Weights of a small GPT-style language model, trained from scratch on English Wikipedia: width 128, 4191 steps.
Each number is 128 + 24 x the weight over its row's rms, rounded and kept within 0 to 255. Layers, rows and columns count from 0. The size above them is the row's rms in percent of the matrix's.

# layer 13 attention query, 128x128, rms 0.0438, rows 107-119, columns 0-127
size [112  98  93 106  99 108  95  94  90  91  97  96  98]
[[113 106 166 160 153 109 128 117 143 127  98 134 156 115 121 111 132 109 107 166 149  90  99 112  88 155 119 156 121 154 163 126 100 171 124 154 164 105 118 116 148 106 123 103 142 111 161 141 145 118 166  90 150 138 119 145 112 117 140 129 130 152 134 165 131 152 123  85 100 148 146 145 163  91 134 123 124 170 146 118 153 116 146 142 136  69 108 151 141 170  97 149 149 130 136 142 161  93 135 143 142 160 171 156 127 127 122 109 129 135 112 102 120 154 149 108 140 168  79  95 129  95 145 137 114 159 135  58]
 [141 151 142 111 122  83 119  71 142 166 128 130 106 116 161 122 108 165 149 142 146 132 112 126 131 129 135 125  69 108 137 137 120 153  82 134 104 146 134 142 117 123 114  77 125 119 153 165 106 125 109 138  93 138 138 168 127  84 130 158 167 180 121 138 116  97  94  91 158  94 116 135 161 109 109  95 121 151 161 118 101 129 107 126  88 166 131 140 119 152 140 148 100 166 142 107 133 104 111 125 101 103 147 145 137 148 104 123  85  92 105 127  79 120 110 122 128 121 170 108 143  87 118 112 118 120 119  83]
 [136 119 114  92 123  76 141 127 156 126 138 129 147 125 101 155 131 115  89 120 101 133 121 112 133 129 155  99 122 150 124 162 175 134 147 115 185 120 146 141 100  85 115 103  98 151 117 175 149 106 107 103 136 119 108 105 105 146 130 125 159 131 156 131 137 126 124  83 194 146 134 172 132 174 163 173 136 119  73 125 177 136 157 105 128 141 127 141 140 142 137 124 142 126 134 126 126 122 124 165  99 144  98 128 143 164 152 110 118 140 110 112 121 110 104  88 138 138  79 163 156  87 144 115 157 151  91 126]
 [117 146 141 124 181  61 139 121 164  89 151 106 165 105 143 120 144 107 139 108 186 141 118 111 151  94 131 111 118 101 145 112 127  93 121 129 126 128 135 128 122 141 165 129 123 106 170 163 119 135 130 133 119 129 100 129  89 187 159 107 117 100 107 141 108 115 101 137 158  88 132 169 142 151 186 109 128  81 132 143 103 133 149 161 157 136  89 150 107 102 140 124  90 145  72 131 145 123 147 148 128 123 121 119 172 121 130  97 153 128 133 135 108 121 136 190 120 150 138 142 112 139 124 136 126 154 127 102]
 [155 135 150 132 126 126 106 136 161 125 115 110  97 134 165 108 112 122 154 142 138 140  58 135 114 120 160 130 171  82 157  92 122 128 152  98 125 132 112 109 124 129 157  85 127 139 171 152 141 150 105 159 114 128 136 161 131 140 176 130 159 163 110 155 147 151 111 128  98  83 159 162  64 134 134 143 107 122 121 114 142 122 163 136 129 141 120  98 147 155 147 121  99 152 140 110 152 120 123 109  86 164 119 162 137 156 157 140  91 105 193 117 101 113 140 183 132 152 115 144 123 110 125 152 121 144 137 137]
 [126 102 151 139 116 173 100 131 156 111 112 146 167 169 147 118 160 116 140  95  76  88 139  74 121  85 152 185 135 147 132 124  99 133 151 145 105 148 112 132 152 104 162 117 111 130 105 122 123 182 148 157 146 105  42 133 120 121 142 128 138 134 154 132 149  99 122 138 139 159 134 136 137 132 153 110 104  85 108 148 100 131 104  92 129 166 126 133 136 143 109 130 153 129 131  95 118 130 153 128 110 118 139 147 133 115 107 146 105 136 134 173 133 137 164 110 182 103 119  70 104 127 113 121 144 127 132 126]
 [160 123 103  69  94 133 119 142  98 117 119  70 141 109 166 103 114 139 147 132 135 133  94 130 138  98 134 142  93 139 116 144 147 156 155 159 131  93 167 103  74 125 130 114 111  87 135 172 119 164 126 143 107 149  96 104 149 106 122 128 169 138 148  95 132 136  97 127 138 123 109 108 124 113 142  93 120 127  95 140 165 131 128 136  78 125 139  94  91 156 102  83 134 100 113 153 132 154 119 110 146 104  96 125 122 140 148 144 141 101 152 128 122  94 155 163  97 112 104 105 169  82 122 123 172 138 128 139]
 [123 109 135  82  97 145 106 107 142 101 134 134 130 160 121 134  77 114 151 135  81 144 137 144 142 118  80 129 110  84 149 117 115 137 125 130 122 122 127  84 120 124 131 108 104 117 105 141 146 110 178  81 125 110 129 158  97 146  97  84 139 127 108 150 124 149 130 159 112 130 128 106 122 161  93 161 138 141 161 181 124 137 141 134 134 144 117 144 162 128 112 116  97 143 127  84 121  90 163 137 143 130 115 135 122  87 102 130  80  94 124 156  98 134 123 137 174 125  78 132 165  95 154 131 134  83  79  98]
 [ 87 108 110 103 127 181  71 116 149  99 115 101  89  69 145 132 115 121 152 144  93 121 105 135 113 103 136 119 148 163 119 146  92 167 100 109 112 115 160 153 142  91  99 154 160  97  82 115 146 126 160 120 143 155  99 152 128 152 103 123  77 118 144 117 141  94 136 125  92 114 143 117 132 145 158 128 138 143 106 159 130 117 135 149  99 138 137 149 178 124  81 129 120 117 165  93 174 165 101 134 168 142 118 116 144 143 109 109 127 119 141 145 143 150 152 114 145 119 153 102 161 153 103 135 129 140 138 118]
 [153 157 160 128 146 149 109 147  76 150 117 134 134 172  94 100 148 136 142 147 141 130 110  82 146 150 140 119 132 155 135 124  88 100 100 144 139 159 154  71  95 108 153 165 173 128 124 136 119 108 110 126 148 159 138 126 112 169 102 129 137 127 133 118 149 165 129 131 125 121 129  97 163  83 133 170 127 128 114 125 133 166 136 134 123 154  81 154 163 169 129 126 118 112 114 104  79 108 151 139  99 150 149 124 120 148 141 127 104 141 118 141 173  87 135 137  88  66 100 140 117  98 110 112 108 135 165 123]
 [112 162 167 111 124  70 133  95  91 152 155 150 103 126 148 142 134 109 180 114  87 125 161 111  83 130 124 129 141 107 105 125 164 152 146 130 151  94 152 175 140 150 144 162 134 152 148 137 141 161 141 136 128 126 147 137 133 158 140 166 134 178 124 125 103 136 143 163 107 117 144 137 144  75 143 107 131  81 179 147 121 160 150 149 136 130 128  75 126 108  86 164 128 131 152 155 114 101 127  93 119  93 148 100 133 142 109  98 137 159 152 135 158 130 150 107 140 121 105 112 131 121 169 141 125 121 156 146]
 [124 126 123 158 116 119 124 136 171 121 140 125 130 123  91 138 131 161 170 158 114 186 161  91 133 146 176 161 145 171 113 103 132 153 138  76  86 125  90 194 136  90 118 124 151 172 126 148  74 101 137 114 163 140 105 116 112 131 108 129 118 132 100 153  79 119 122 142 144 110 153 107 123 125 124 127 106 109 132 144 129 150 122 107 110 131 136 154 102 139 145 130 143 135 122 176 124 118 141 119 150  97 159 151  86 152 197 141 132 112 128 104 102 153 121 117 123 124 125 154 123 143 113 134 102 122  91 165]
 [103 121 105 168 152 121 142 111 112 129  90 167 111 127 168 127 115 118 167  89 163  89 164 144 127 142 172 124 149 100 124 132 128 105 143 157 135 153 126 117 118  87 114 115 110 168  93 131 133 153 121 132 145 102 104 136 135 132  96 145 147  99  94 142 129 186  99 124 143 143 160 123 120 165 181 125 193 140 133 169 106 126 141 116  87 120  85 123 160 168 122 105 156 124 161 140 146 162 109 103 127  87 180 142 106 114 116 124 135 129 161 116 122 108 140 136 115 159 157 127 153 126 111 144 123 112 132 155]]
# layer 13 attention key, 128x128, rms 0.0437, rows 107-118, columns 0-127
size [122  94  92  98  99 104  93  90  95 112  90  94]
[[141 168 126 105 111  79 119 134 112  94 168 152 142 156 131 135 139 148  98  93 135 136 163 144 139 100 104 136 115 101 101 160 161 113 131 142 122 126 116 146  99 180 167 108  96 116  97 120 128 132 113 122  97 103 121 119 151  98 109 143 170 107 148 134 159 110 125 111 117 147 108 104 117 185 128  99 116  96 121  95 139 118 142 106 116  95 175 115 114 101 173 103 144 104 113 157  82 101 132 149 121 108  93  87 110 108 156 114  96 109 155 150 148  97 121 154 157 107 143 146  98 121 101 134 128 100  80 119]
 [124 153 133 115 126 134 125 143  96 134 106 130 156  87 107  92 130  97 122 121 117 104 158 160 132 176  68 180 144 120 153 113 111 154 143 109 132 131 107 110  99 134 111 187  96 103 126 127  92 128 120 187 121 128 128 142  96 155 175 126 147 123 112 127 126 169 128 128 162  89 131 133 101 132 102 147 114 126 127 133 114  90 172 151 122 121 115 146 137 105 156  87 110 176 114  80 138 127 152 147 123 147 153  71 123 139 160 141 107  94 129 119 133 125 115 137 163 111 159 115 135 116 114 167 129 121 124  80]
 [125  93 155 138 137 142 140 120  97 111 143 158 161 105 135 161 138 122 128 150 135 140 129 124 132 113 106  90 187  86 113  95 106 131 106 165 165 128 140 118  59 182 141 134 130  73 109 157 158 125 114 137 128 116 173 101 120 141 126 136 146 167 124 101  91 148 119 137 120 115 124 109 124 119  70 132 166 166 138 102 127 174 124 111 134  82 135 118 125 115 132 124 136 153 159 161 109 144 125 124 103 157 150 148 103 109 116 116  99 149 127 147 105 165 162 169 121 164  88 141 113 153 132 103 146 132 144 135]
 [128 126 148 154 149 181 116  90 131 120 101 116 143 145 129 125 140 152 103 118  99 100 139 120 145 172 161 100 137 151 116 115 107 111 131 118 138 103 128 114 153 138  67 125  91  95 195 129 120 115  80 127 139 113 115 154 141 112 105 157 129 182 131  88 113 143  77 149 128 128  81  97 110 133 124  79 174 108 169 125 132 135 140 107 150 139 139 116 147  97 114 130 167 176  72 101 115 140  65 127 124 166 117 126 138 105 140 102 136 125 143 116 117 120 146 129 124 106 132 143 154 122 128 128 141 135 101 123]
 [165 116 138 127 152 135 108 117 122 141 137 125 144 112 107 127 144 127 136 128 102 148 183 131 144 121 128 153 100 141  91 150 113 108 132 172 124 159 193  70 136 134 166 124 131 124 128 129 102 130 100 137 124 111  71  92  97 146 146 155 142 127  90 146 119 124 158 144 113 140 153 103 119 147 172  84 120 107 115 139 126 127 154  86 130 131 176 113  99  55 142 148 128 110  91 121 114 118 105 127 155 119 123  98 132 112 149  97  95 117  93 105 124 144 106 116 133 179 156 143 143 144 129 111 135  73 103 109]
 [125 109 116  81 100  99 114 148 107 146 127 149  89  91 129 165 108 121 121 110 117 143 109 163 114 125 135 128 115 123 133 137 143 116 169 149 152 145 135 152 121 129 104 121 119  99 156 157 143 110  89 109  95 195 119 126 164 166 113 128 127 100 119 143 126 111 178 166 128 116 130 115 128 164 142  83 178 112 130 123  96 114 103 129 154  61 144 140 150 118 151 116 138 122 144 138 148 166  93 142 132 103 108 124 121 107 129 144 145 125 120 109 165 108 116  79  95  80 125 155 138 142  82 124 118 176  93 121]
 [ 93 110 168 134 143 164 109 129 125 142 131 134 154 146  96 115 112  94 140 135 149 147 157 162 116 151 146 164 139  71 174 150 151 124 121 127 112 133 139 113 146 128 114 122 160 114  92 111 115 118 142 135 136 127 129 116 136 146 138 166 128 128 182 141 126 137 121 138 152 105 176 102 174 105 106 158 121 185  94 160  85 143 145 170 172 118 170 116 124 132 130 134 150 145 150 118 144 161 119  79  89 160 170 159 113 109 116 102 127 133 116 107 127 163 106 127 132 114 113 139 173 156  99 162  91 127 130 116]
 [116 162 148 155 120 115 120 146 177 116  53 124 148 150  99 110  93 104  83 151 154  56 126 154 134 132  94 115 139 131 106 160  94 146 165 117 136 133 128 157 147 137 161 139 126 148 174 160 122  99  98 132 125 116 126 111 125 136 132 131 123 177 128 144 134  78 172 122 115 121 100 143 131 128 123  86 153 134 109 126 127 157 138 112 115 104 132 106 114  88 139 103 154 132 127 129 156  92 126 116  99  96 136 112  87 116 127 130 127 175  93 149 123 107 154 106 148 141  95 131 133 168 113 143 129 119 175 111]
 [133 133 121 170 166 118  95 113 136 126 142 148 107 150 107 143  93 107 154 131 154 137 121 155  97 115 146 122 129 146 119 159 184 111 159 143 133 106 131 160 182 116 152 136 100 110 114 148 101 142 102 145 118 111 153 142 129 175 132 147 161 121 111 149 121 102 145 128  91 163 178  58 140 185 122  85 109 131 165 111 133 111  95  97 130 141 122 119 116 118 117 101  94  99 151 116 114 135 143  93 120  83 120 119 130 103 133  97 155 105 134 145 182 134 115 137 139  74 145 129  86 121 133 121 107 136 137 129]
 [156 119 113 101 143 125 147 145 122 105 170 126 123 119  97 136 179 143 118 127 142 141 125 167  91  78 101 123 127 137 117 173 151 113 131 159 146 117  77 168 119 126 149 125 113 164 113 123 114 100 116 125 114  86 128  95 114 108 148 158 120 127 128 188 101 112 107 132  91 131 133  95 107 138 124 109 137 111 152 166 124 102 120 118 134  81 179 106 149  77 181 144 151  92 122 151 123 142 145 147 154 107  95 153 130 106 119 143 132 142 147 130 100 155 121 127 135 156 200 133 128 118 126 118 150 103 105  97]
 [144 102 117 151 117  94 151 128 150 113 116  86 152 109 128 123 140 104  83 142 138 122  85 123 140 147 120  94  81 116 144  81 137 122 124 157 142 140  83  95 136 104 116 125  95 175 122 147 122 139 136 130 112 147 127 109 149 150 107 118 142 126 119 148 159 129 115 126 143 125 152 144 147 133 142 113 146 140  84 131 125 148 163 110  75 143 125 152  85 161 119 123 154 170  63 131 120 176 133 137  89  86 159 171 169 129 175 103 116 107 177 104 119 132  89 114 128 101 139 109 117 145 115 137 167 137 111 132]
 [126 146  93 150 129  97  95 132 136 117 156 102 136 114 108  98  88 137 144 119  99 118 102 124  97 130  97 155  56 118  83 136 147  89 134  85 173 121 105  96 133 134 149 113 131 120 116 114 147 116 134 110  65 106 167 119  95 118  95 137 127 124 136  93 129 147 156 157 111 135 122 139 141 167 168 103 148 136 172 120 148 124 125 125 126  82 128  95 127 120 127 135  87 157 138 129  99 140 172 125 158 164 109 156 131 125  91 165  86 111 171 104 134 106 136 121 105 154 135 131 100 142 142 113 163 141 116 133]]